config.yaml
num_hidden_layers: 12
hidden_size: 128
num_attention_heads: 3
num_key_value_heads: 3
head_dim: 32
intermediate_size: 320
vocab_size: 2048
hidden_act: "geglu"
norm: "rmsnorm"
norm_place: "pre"
norm_eps: 1e-05
positions: "rope"
rope_theta: 10000.0
rope_fraction: 1.0
qk_norm: false
attn_scale: 0.177
bias: "none"
tie_word_embeddings: true
parallel_block: false
init: "uniform"
init_std_qkv: 0.0442
init_std_o: 0.0
init_std_up: 0.0442
init_std_down: 0.0
optimizer: "muon"
learning_rate: 0.00428
lr_mult_o: 3.0
lr_mult_up: 0.848
lr_mult_down: 1.5
beta1: 0.95
lr_head: 0.00543
max_grad_norm: 1.0
warmup_steps: 200
schedule: "wsd"
decay_fraction: 1.0
decay_shape: "sqrt"
final_lr_fraction: 0.02
batch_tokens: [8192, 16384]
max_seq_len: 256
doc_mask: true
train_tokens: 96620000
max_steps: 8286
dataset: "wikipedia_en"
Each number is 128 + 32 x the weight over its row's rms, rounded and kept within 0 to 255. Layers, rows and columns count from 0. Numbers have three digits each. The size before them is the row's rms in percent of the matrix's.

# layer 7 MLP down, 128x320, rms 0.0758, rows 0-127, columns 160-191
096:117115119086118131134163124153106117124144158146123127155141112082113127158173127101140108147165
088:123124145140128135142167162099138100160115149151120196144144174097069171120158143151112123141128
097:102109097099154174113185163185148076119137102090086119074105065186143129156131134175109145112160
104:185067128122082062098163147132109148164018092170111144097144132093089126075110165143091148131116
095:152079123118107106154164147125135113102132176148125101152081115126138189202108111082064105104110
096:137182088117149135113079078177107097165142087089097096168138136124124168179214127102122146153144
100:152116127204125141063196178160118177089150155133136079155153130105039126079127121140092141076094
095:065131081158137190157131081117183152152082193098132185160169157123142157142081156055104131076112
104:087144142116138222159142180165165129116111108162088119087175140111196145126155138133175075190104
089:105136150128099156134194096188143099129140059138086135094119127150135109078122138099081173182180
095:085219157115096057125115157085158128068167167138134091130152166086125108155165112137161124100117
103:100106141147097094186136123154100094196204141155169134099147149071158144086146170087126056131195
092:141153093173130112084133125145049152151073187137145146095143088134159110114150122104107166092195
101:128122144086101069151118093127093087149106120100066163100176164139063085136116090113094124111156
099:117078150157121120103139128129133131132111133129090150169130132126168177164111097142141186094117
101:134165158099133093051082157093161134081120156132202117143163121170086111124111105154071141135134
108:201143120044120128155152161176105083092155125162093132099093125109158165070085149169096124117134
098:101071118151114131147208121165128133143151113116119145164136131116135129099193153121119163189135
098:129182179208066115176094121107112138123024105098114065080114107187111118147106083132170138057098
104:105120162176098126118135155153124153134141122142137132138094082145082074124117125182134085065093
109:120139081154110137076160101107131185085081159116163116109139234165137096147103129167191172132148
094:144107122104099100139114062141090129153113177111152159195155094103099104074141188093138114098190
099:107108130143099133104122177167102131155106110151123102090143139126189149147153111106122129126124
103:148089105161097127129188124087165140130156193118060119117109117114068106135153157130156104113157
106:164105089144096098110151214136105083110072104086157128128106084161073142128091141122069160157104
097:096136153130089133060120161093163131127065197131116134106105083147106127144126148073179119145099
098:125117124117118111115186143100113134162113158156107124078061148180120116168126119123147121097180
098:160112106153091080109135081094135148123116174140145206161189172088122180120181143128128120150137
117:117142056090143159144114156064123108173144111125127072121139066105098104134110117183045155128177
093:138173090133158134113067148119139148193182043087136101132087107129153122157107180141129183199106
099:136095136127137123173141150130116143086154172156149075174108135156090089127148183066117161122174
097:192112089093092153149149133094099128127128098090139103120150041144086146138069150097071161123124
092:093128141172069184154124100151098099139138121102090176086166170098127123126166063059127163129160
097:083127136152112076148085105115102113143133174109037122116089136172140136162120101103122118136141
098:115139135119131175143137075157149157086089098113061107107166160141113119146165070157114114192141
099:150139177111134165150147122129132106131116177205095093189219096082100127122140061146090143110077
099:152095140108161155161145077177154146122138152122107095054126145110105160075135139117092151082163
106:149079140149075118152110175149148168156116081098105107119158100186143116139134175077101157128067
099:066117146072231119175126129129160129115157108167158136143158135126174112121138121118130172079133
106:132129090106138113080101156146123110129085057189074073090157142090092095139082092076118197097120
096:071109146138092141186156183126099151111120148030147157218096157075190159160138140155134108091087
105:191101112131114147134114125131133150191087058149184121119155111145065173130126146146142196178104
101:172172156122140136064138125138151116127092123117099152122132095109101164121172121159110108165136
101:086113149125108173123109155101107140160158110121183144146101148141131104182074152149173159148108
104:164170121104156194101096117137129096136056136136151089117123149132144168129111147151109131099188
104:165159166127125089080172143101086114150133133097129183172072120142108163109155190132122092168167
096:134087115102198127155144208157088142173123196113177161145094173066118154140126090122107145159137
097:100080147158167133125137071108116100160145127142097142104143142113164151142084167119087104100130
093:130111130128154208082157140131077127116186163113195141033141129138142189111102120131167119083132
099:121154154095145051156120096094131135127126150147151070107118134123124133151182076163162096117087
090:047188156125138116124162137146137135076092137103152124122081066126110161122124100081081104101103
110:137107127132109122089096105137116169198110108174160117110162157161133130110120135086123115142097
102:113130080201120119169088122132122098114149148139114190114140095145168153140123101108134132219130
101:083156122129100125148162149115081126134103128062113193152130189170139125098145160161202187177160
095:143116163087090097120085136115142161128194140072101126081131090110192170079138120111107154153102
105:162154197133163158096065197156137116101090095151076142113148129125148121189158073233159154140131
085:121113136126132101138167114113111093087195143144137109160132084103113171123099101132102189104111
099:158145116153115116191143147124162142105090130167137140099141083115106085163144145158114168102105
106:172143164109157152144177127143160092135150119154124156088159182064142094161146081113090141043133
103:121111135148159131123167121164135081085096120152142166146145131108144110241134111178183093114126
098:121193132179106115120085173172210143170142161149097075185247095160141105145087121166139111103105
101:081116097175187150168165144170189062144212147119125138099120134095117150137099106138106143124081
101:090124130058099091122194136067136109137110072083106102135140110128117135123128072140156098145159
102:178122111144158143127180131140138068130129075138117099083150120142177163069134126159120066130097
097:104139153090094127148086140125121152182210111137173076152079131155164149170184106140133094134186
090:110149093114114179124089133106132125129115171135124141122204156124084143174090098050172145102183
101:113111110124139092143120120097150120150103146139095138100082090145131118157141159125136176094180
103:127088154181120149119112127132142152074094192079116084130132127113075133161096179113077155099148
101:156127092128130123146131149120139100210077105141141114098120104125134163148106089092171126136121
097:093081112156074078140133091143071109103094182147118061109138180137132141118125153095136143134082
106:046154115091079112073137084134088135204095128107095151125090140155123110180095106128104195138104
110:182136093114146043092136081082090178142119142086102183155108070165114177126111126125162168124122
095:146118130086152157171135176241121102128137167103144130163103143157136070132120171148107076164118
099:140107126147071128140086092151148169187177143148088119085154074112091138098131117160102116091084
116:158143066136147128114110091107108149131168140138129125142153085157158152138121124155123126133114
100:162122131113182215179153194133089101113125105092088119120101126102110133162098173179113180126089
098:123136146104128135157077094167156088052130131171113185157139110099137074178130128169037122098075
102:156108142145138106026187131097162112197115103122101127070136165063110151102082177191128126110129
107:113140066113158134137112108129104113215174107193168094157149131146131178161122136112125139165140
094:129140087131116127141125105129156127146123144177160080126146150185141102091127162149109184121115
120:151144143152169188134104149137084135057152083125137165108131105042240132141112107147101166140101
099:091131134127128143096161089051087130128134125109150156106140179146155179068112161103161069116088
096:189064127105132091150134107047171145099160117137090110088093083122080141119111177152167172099165
097:097148105145121106118138136157097166130121123112105166106103142165080157108143137134135123107153
100:193085127127096118077089141165102109084087104140133202145117120152110121139078130115140162126130
094:122137128143119161161092175102138092198105094040173083135105098057160061154136104132092192111146
111:125073151168124156112131134104146181141134158170095104081130160108164178099166202095145109106128
108:176131156149115166150121097228097123136088093090104091102154107102185117087113139143141183131089
093:112207171031100119122046099136131169151125084103131115124126119209100136129178151124125118088150
099:075146107088142057109088153120107107070146122131166130123116078125109128150105089139141080114071
093:137181095139080121100128087140156130141091187067161106124174173121142105104170127067109130095145
109:158139143139117139059064101114098161072124084129147143111145104131081114188102103101104105142149
094:131151132189102144161087100097116111131109110179131081188119144114136139142151159121138192138114
102:135111113132149074137096136084124150059092152138190064142112154182155156092131119148156146161138
098:144145125123129120132133091121118217087156166092101106124085123093115095156157080076179152104153
093:118101114134105123032157103120188120124128116089116164120104142151174154098129109160146099115082
099:170151091118090135104154080177164143122118104092097170116113106103056201166132118157167184150139
102:087083122132153127160123149132106151108109128149133105158089132043082103079149145160115150043176
106:166114156088130163129112090099161104131140088118133140134147088093143077111100150094163136074159
097:143162166159162136149098134161174122142149099143140133068152170141109090139124128154143056156137
105:206163093134148142114134144052125141077137117124129126165088136150147169128076172081112076102155
096:126132152124152122152160133088150175102124126156177128183153093110075157139093169143080145101153
104:076098167143181107100151136071135114110132117147166143150104115132105159133164123107145153118107
100:116151148081124068132147080146142202122094153094085151072096146134121116176121139188110160118114
096:089089126162065099084118124141126156138074127200107126182115105130151133145103078142117152156098
095:141179143118128130160067181101120090113126125095133137135130114101076132109078107179195090109077
100:125091108071127199136190136141138097077121085139060089144088152100155122140114151143108111154176
104:167139124103095083099155123156131139135085130091121200147169146130109093145107149158206130172081
100:143198099125112114151117161147099143157163104130119130081087093081154104119085140116204125123158
101:141104145126120081123121088132119124114142087176126127119139111118134141153147151149186131097149
106:123080177074128117129151133102107175142088127115132038117118163153161194119178127066146116058074
095:128124090089158100134071139103119159120080122139144159065051146074120142126149156163145102092077
103:173071123128120148069103123171095155143146146155189165075081105160163125136109128174139139135114
094:139103111155069093110128155113137111106170170131150148049130108104123091085118166137116103116094
099:068149121125178131150068134128134164176077144132111110137105123157144109209208110142131068161084
105:126090127133164130116190099133170166103182141096161144085155154073109144092158110125151101083087
103:089108106156184134101152135157134098180149120172177129216093083134071080108141128121106171197081
099:113113060131133133160087160109110149117182152117099153125101116129180143167089074086169147135154
100:121108097099064109117162125182122101119139113125160212069064155126097120083093156080129081150194
100:171177172113135144129115129162107129135157178166123130138107094153171137121091153185151071126104
096:126110133094150078089133116079121059120100068101090165133114157103148169118168153156197121103157
100:141083141114094068157142105137107187154083044113158099107136164131169129158136134161133142157150
093:136140120096176155122130133141129134096162135088063188075184199219178077153181141158131135129133
104:107100106193068080154070158140157088178091149096089125092165124089134081169101119135168100083135
092:114105107164112070075163074081135159103125131119125126112127178160154115105046141097131130153092
096:023117132093162138129129090110164083118117108178113145143114120101133113115113159138112066157152
097:144131060121108098100094150114136117184166096139158174091146150121122124095106134117162147161075
105:124176092104165106133114132153100096087064106199109080079092068116121154120116105141092168074142